Part of a small language model's weights: vocabulary 15278, 8370 steps.
Each number is 128 + 24 x the weight over its row's rms, rounded and kept within 0 to 255. Layers, rows and columns count from 0. Numbers have three digits each. The size before them is the row's rms in percent of the matrix's.

# layer 6 attention output (transposed), 512x512, rms 0.124, rows 34-44,162-171,290-299,418-427, columns 384-511
096:103127144107086127124123106157111123142160149100169213083100113112133104143109133138138144160144107139143122157152161156135142157072110129120142146117118090106098143167137149102141113153153133082150114124130101112137108091120101124143143122138130098112160069139135136125125126109093138139157136102133133137139136112167155185134094159121165121110174137152128159170164154143142123108107
106:119144134156101136134136165093144141138103089088100120149129154072150103138116125154113179120114140140138152110128128138124150112126129114119145097148173129116144142111160115193140126106112180147110168126107122088133136130111107154093137149097113083120124149124147139192145109133137137092147137127113109076101127100114106094135136097127083102122123169111116086115134130082153152141103
099:080104146137129148077143171098146142118110104135122088117149114140171173133087137135064099177125134137130135122127102122163080149170135147119147165117112113142100118133112160154147110119146128112137105121132131115120107095188077095152153130199144104086181072171132165109093112138146092094119145138124112107125090147163087122086104128130150173154128160162124095129118135135140126107120
099:119091145139160088150127157168117154121141088096132121064112155125120112096103135122120147170140132174088127127152158133127117109127123134154075190109143142141095143091096138147172107135125115119128110142118126108112133089143170092103176139123177168143167134154130100124116143117137106109113047081161134115122114145152146110120130136127113085147119135143096119130152138105096161131123
101:127118133154131169129153143152131146145111120128127122120094087104092118126174153150152142120132061145133094127140114161101130118144129086131124163109101097146113097205150064172122141142104132133110051117125131117157154128101107114132155154158172141126148186144149091112110122138117112085160118135110117086105126129085157156098078149105170168081157130149129106133087116136098137133147
109:113121117158139137128147188129120161096139120140078175124136098128146118146118160108128130146121145135120115160093116139114123138136153142125106098118094118154180181129120144105107103150152128119133109155109112118115092120088106121092165142130126158095092111103112129120168086125107097137196135070117152137172149118081092084097118130093135122159140124089138103120108099133094099112157
098:122178132166116132149110177095127147135191117142123135148103077104123130074151140171119109131157146132115125165138167093130143096128151141154126178150119093113080086143154093126099149133137135126116105193152126138104153103120143113149133133154131141117138143123147106117120081142113138103171151142117116169101123144137146113134094159118128122141187134147131075136125136152119140132175
104:125134144112136130096156131139092097112072095125135149102123127112156126134124128196153144104112090127135155149143136133164164090085134144091115150136112067103101132135138108096126106165090121124121121116167099106113123138102154125129133138151132157114168127123109115143140117164132132128064110157193135142106100104093136124120151173108092153138165095166157143099134098103163111088140
107:167170156139165119170135151120170098118147103117166133164135140171136114188100099117124122152099117129100104121093153117102107124129110138148132145142138086101115143142125121160177142170049084108148156117141136173105095110119179133105153173161122114162114139124145113101121079139138160167132157143111152170145105129150092111151172116136118157123131117124154159162106115107134104188118
098:128125097133162134100144164204100141082146152118147125142158126115116120127116117094111117141135138095120114114115169116112139119118102126145091139116139167110086155079103150177130112118104132147153123142137134133106104138149105107142153096162139101099106153137135102216150162114139123149106074132082109155105133139169125114144092121148140167112156175115115097097117149151163173158087
102:108131123120128181131107107142160119069161144121085106091105143149094172149177157121108130150144113071133158141161140116175155121120146134102107144136097158120113152103129113103109134117103140196150115145137137095120115157101135085124124089132151133134071166161125127117092168162140119086086127142125160107137104132106118124160137121138104118132160167080104132122148115118149141138153
091:133095152154124160151176135127118161137119117129093084105170141143143136093144136139116108123167091109166119120145108115147126111117142121121149088139107156096136129138116132135109122150073126100174101124144140132122137144173119150136181171153107164102166132145142137087154181085160132143112104106155122199139115120111160117137125140130143149118150137087108118115130135151093210100178
092:118089138113096100167109135152105117126105130139102155129120141129119074144164155135122143116167135107069130124109126124084136115105094149120114146148105133155102134112128144094103140110108117125127120142149111167133114176182072151118127123151112082157093154120134147140134115113148147098127107165101132114176139124115152112129131159080134134108146172173150087099155115076120132118128
097:168159135141097129109083168130094163114063121092133125108095140104122075145114158145088139150099113128151107155178114094113111114120114109162122140136137164125136111086071111136114136121150130091113117121113155069157137125122130106131168133095091131151128103122108112145135111146143103123078101119109138162151128149137104143116119115132133117180154136156156120153146137151144135118110
101:151139121102106161124151140115133123116155153166156105130140136111144121163164133151144157152153141119077107114128090168136114118110140180073135131116182148134106126115107094188137197137152163162128150137181116153116104133138122128098137136141126080093119146093185137150106174153123127142116103105155156126066136139120088135131116099115137133101160148130130130124121124146106124102135
101:119157140089162117125135154151095120138135140117087115128169079154150119134107154122140133145176132092099110145135117164114105081131146119150144150122109108100133138142094119107110085121154183109132177115186077173119150124124142189139143117116139115091125134110145175119150185162119126090095096158142129113132106152135125104115141130094131152122117123149133096083147118117109197108135
105:155164127116112156150102125171142125109115139124102152111125149122111133107091129142191163099137112141175107104113105127147136148152118125163080204113143143131109132091084140145104093105113138094087139169115145090139115099141110047131143130101141116121093143130118105145144137142189103147136135121142101140110152121106134096141175129091114150159093109137143144144120123095142119115141
097:164160132092116176131154129120128095145181165086141070136125136102107106130204139147146124111149150165112085115118110132078081122105214102122065126165099115159101121109109090154117155146102097118142130136182140097140117130128078156161110158128157118085125180187159149092091120150151132108131133132121141129161146138117152093128103120113114105128146124101106145165083150192104134160160
102:129088125110158155083151151134146134086090139127100138160111099087137067113146104108135128138106160111151189110129113074117165190104125117114132186145146162097126185122154159112101118138085122146142163171137163124158141101118136144149100064100130127144113171151093116131131082139148154130105136141101160110139116150104106137136099137100109123143093123195111121131121113165111160155136
097:089124136132107119093093111121130111099138119099135103127103124100135157163110164092142091119154137130142101135145153115132146144149085109129129146116128164149152141141140099137137131142161147139120101131134144153081145148156065111149125112118062104049160161143169111146158149121160110168092158102150163099170133133142110120125148147122162137097158133131128104140144107120133126107148
091:109145131103144109131137125108126103151121173092119118137093183091115133116172089173138138131135097125174144139199142138154163128141107152101122176150141134152104173096117160130123129129135078134145108116127125146109129118120128142114151096105125160124144162150083103127130140116153139121109111115129103163181140138120141089124125168101115152118162131099134120096098136157119139141103
105:143155133107111122129143083116157145122099119093143144109107121099161156126127181153142120135091127091132105142097104171161167140170108151133108093104162140127091141103125108112138152110155112133175123138169112156102105095143107120127110145115152142162134132141143112162079122129141143160120162113149142104141092146123135128101092112149145155099124135129110137162116148136137140144098
103:097095157081116092093132110120161126119124124104142099101143139046156153115131099144156133087144116137119127150144125130158188096125128125115133130166140107093164142161150146152124136161121156126090120120133124116167113113149138121163114121128118126164178106107136141126118106131124160092101103105133158108104135098113131136145170122159104131150105158154108152126118116152148124091111
109:108153116120155110137146093133119131143128132105154141119143118155096125132125115189155148130126160146156091134137138139139159168172159159102124107150134116118133137099145106084104117124114111136182104132105118171131108132135136138115168138165140130085155150159154120160124134121114122075133139090119135091134147144120121154112161103118166176069104107144132123107108094144117096138147
105:124142117130133144164140151096103126117123113134116099142112120118160111153164119097148107114118109132147151119124196072098117075156108150109114112136141098124116120146142155124114086093117126151162112138145114108192148135146133130097174146168146169129104145120126115135114131105165133154138115081116105128111097135157153148130143113111134122152148144133139120124128163109126117100150
099:132184087133116141124098155087126094096117115121141108100139099142137119091077128187153116163131144137150124129076108145082131182119108133115153102099136157137104142116100126122157147126128145168120107164095139090114118098134135127133151126127136156161125133105143154118136129094082147125143103084135123086102148130081126161110099107171154130134124101149151140072148158125127121161173
102:118093104093131131150126124159128070117147131137126106117094123165144130151105128121145105190130112118124130134122106156142074136154108140071169153122185106163140118101139150117144161126099108124147126148150143170101147113103105133145118119143169145124125139127126112047099107127120153145137173120156137169134162098121137148130125168159085159104088138099080132116121140170088092155117
093:144155106158166135169097149142150133153113084123158145129123129142093130079097112147120110142154137105108100132143144136136114101144134120133128151128090136175119116148110112195117131105147174153148133130135097176118068114164152110112125107138122115184088143112153118118114151133119119156145147084086160137105098112098134119123149101125138161113104112119154124150110119156130095114057
099:124128102106091107136124116126088071119140102104134076109145077090141113128115095108137122106130108122120117116125125071121156107120105163112117092105104136119131122173131118142092140128138125147084168133121138130129145130151109150112141127133138125116106131067120134088130103094134166132103095128191090124064148169072077143106144121120201124163109146145105112113098126126134105120125
096:136115118157131106129146118151124142172100175090119110142116142165147139127149119083076146132163179148172144137093146152136135094086138153166161096127090095147108096125117108116125131150103121111149153154138146106152101148115133184104130115158165110106116142150147151112179119134151192108146192169096131151085111119122126098149110133105118117139098171120142135133171154170152120146099
096:166146169147140101116127123140154111126116093124142134145105155146120091139118111104140099122107165136142097147085160142113090167108173143116108124102128110078105124132157114145132175119149097113128173160170106109131122116122089130122113131146104163115176127131160108128115114135191091195110121149121116123142110155118105140112150111158129158166101127133123152141145154144150146155092
099:133156142109131160141043093105108094098109119161119155145104114108088146127132163103095140137148183123122121106108116118092133120179081117113116107152107145152122102076118122160109136144169135130088141139095129085077110116126121133131092151112117096104145143100110122135107134150087123131085104152162098138106079150131150134165140114115115126171135091093088132140086146150142075124134
102:114186108116145153156167177120110112136095130111089150172096099153105110107134165149109080136133122128132109130133117116147079117132160135100134142104118136087103147131161154130135100114149130130165095140106159109125124112099146111102109128099128126116160113113083136083091114153131133131127164115112134159103118153127121140103120085111134117153178138138113150130139114109139136140134
097:101152088143145117137132073131114131133138107105151144146148131127152138119135165110171132104126122144136151157153135085154130085149133130116139108129106140102107119077151112174132103108113102155130165130124129149130160167159130114148050134128125141135118151102136170116159138115138088113155130119135138101129128081149124165151116129122078066079138137100140137130115109140123125185071
096:131123149131138089151126132161146094117136136108112141155094083181106160113145117127116138110150138137151159149135077116106131163089125111146126127114152120136155131170140138101140121140147107143124117142130170170107113128147138095171109141132157136145126098132170125147172117096141135140104171144120111137163181104106168121115126181123131094121169130104132150121164123152187128146115
096:145097143157124108150129141127108129134183130118162132171160218102138128141132130111127162140082108144128124116149135111168136104074142150140125116152138191098110086132144148115114068121119095147140118108127152120132129116126122130106107172126121141150120150104139147146119085156194140117119103089124132151146143096165148136112107123145101096140102178103123135159139146117155148144138
095:108134126129118113158144166110144163155137135136135127085118147123151127102116118146132165155168186122141117124126142149127154132149150118142153132123099130120138145197132118151160121071100140118130156115154173135118169192124109145098090138102135141145130125116102132109134164134164138143106133135113092147106111123169104108150123097141140123129148111077174138112161145115130142126118
101:133085111103132115133096115125147162097122122152103103095181149126124114132135156120153107109133111106177098163138099141118125133113084140129135081066160149125151125170121150110147086107140128133115157132101109109119156132162115133168142104167091130127091079082134157161155131108153093141118114125136145168085098113114134129075183132141111150136098174148111163124177063142104123141137
096:131177111125141144148126127122164143149152102131111144142134177099119102139123145123139135116131099141108133127162117145149101153167154100146130109140133128116143099160089139160111142133197178137153147060096140130142138161152144160088108149114127129113105098146134140109104143148137123125139158124156147133108156114121127149118109071155129125114123144102128125098119120124122134089124
098:141164111119093127145147167135128141129141124169130104066127117156115128072200147155137111151119114129118172126130107120153133139143153079115092091109139156137127090103160109114135112140146140118105124103178110116164102094114153082158083113091177139126158123163109123160084167100092163090136159142134120163121164133137118099132135111105126077132119081112123148157146163137094147163126
104:146141168140109157161137144115114160156141108145155135131160091136133101082085132122096109097131108137118137108092133154141136130129091099137146118141114092160145056154109148113102132158125203099151139159120109124132149099156110098118086119057107105147144112122149169094065121109095154141122163124121184119133171122126146193141131149108107114116167098140101119107123128116112124105132
# layer 6 attention value, 128x512, rms 0.144, rows 35-44, columns 384-511
100:085125126096131146149114143100128108133120086133115162150141085109102091140153052122127169105127088153141145160116099129122124113137120191104113120141170150142121080101121146120163136104149174131075154148149138103109100132135086120115142144121079118116130137098174191123144110109101172116154123079166141146084149139128134078134133159104092155122171125122124137161065131119110118171143
101:109137141141101118112136188137130114123134112167123111105168152125162117143156114128108108121077079128171129086152106126087116123141113119121140148092141126121124118148082129147127102118156118130176169131133138090146102116134104151159136128097147126084138109156114108127135157175119153114108204147132079130112140145153118150104107139111175137138125156138135120122157104127146160090146
097:169084104138118139147098141106109136144157111122116155118162173106141114115132123115142151149072176143135143106139143141061148156121137152089137150156132126091069145109146136167144131154117104152137144084107121117166177114123174116092158119135132128098100144151120097132086162143105130144048077141130148123100180192151116119119094122133073098123054116134114132138161118128121078117170
098:117140153116129097132168181154102107113155095166137153120096091135142119092085126151150167133159126132114126143144144110095130153160152108148130140136116133147125148101146116137117142139119162162123095113103119086127148164127117124168133129154134130119146133120146092171075159138097139136113133111175109085147097104130156148114131156116130138112117090134172086155132134124081143107137
102:079136131117122114118168167100145122135118100079112144181130109137133093114116104104116163201162139163097102108081121152095144181102117122145113156052142131157153111090096158106121149149130121132160143116135125135154092190101090131091141137147124092087110146122159139114129112144121088125130142114102168160122142145123117091127125194128112121135101183182136154128135146128078135102143
098:144143107143115078123147114085114116159152130124129103119145106066141089108129138109105094154137115092133163121146134110111100106081150118102115129112152141103117108144106136093113148124144119151145113155158113184140124125152145143156103061150162166136111159181107134128174105166129144128147134114162154110148146129130148104151125151145138122092146109167076141139125123171106120098117
102:119124094093071112132177119125088140143129101136114101110103124171118105096151154164164109131102131139097146112135122123156162104107116149088118168128133105076110192094153143056095122135083132145143144148131133131146106161136113123090112162138073148126086155112118150123125108144145125097096088086137171115110137126096107131099113118115143131149184125186153093085101107104128109142143
095:149096149132103078142149161118127121120165147112131178122119137117132110161086121109113153140101116123125148130139151126123085136129108156153123182173117106114102148140187134172138117121120114111097162125147120135090110135125102177150149147152129113091092109169151110130102123142099104142131131129103103139135119133186057154119098117100136167148146158136097116142119107088110117093155
097:112139162164123124101133149210122136138126121127143122141177125146103141149216089124129114126116117158121127117107155110123127122135142147156122131105144134110067207091106128129140099090118118130137130120135150121102117125106105119116131132105129156123105144143103105147146139115102116098124101130112104165085135130129104163146082110175137188130149144135127132116085138100142198167134
099:120111128158109160119118140121158089152129153140141137137160141174143146089130138158119114159154134152158117115133149140114128108146122113131163120101138104120137124147156110112123112150133118132093153083137104101133133101133152080059125159131148162136112096131127131092118105125091136124085103145135138131120142137075126120156161109135120158130136151128159100134114153121137128142192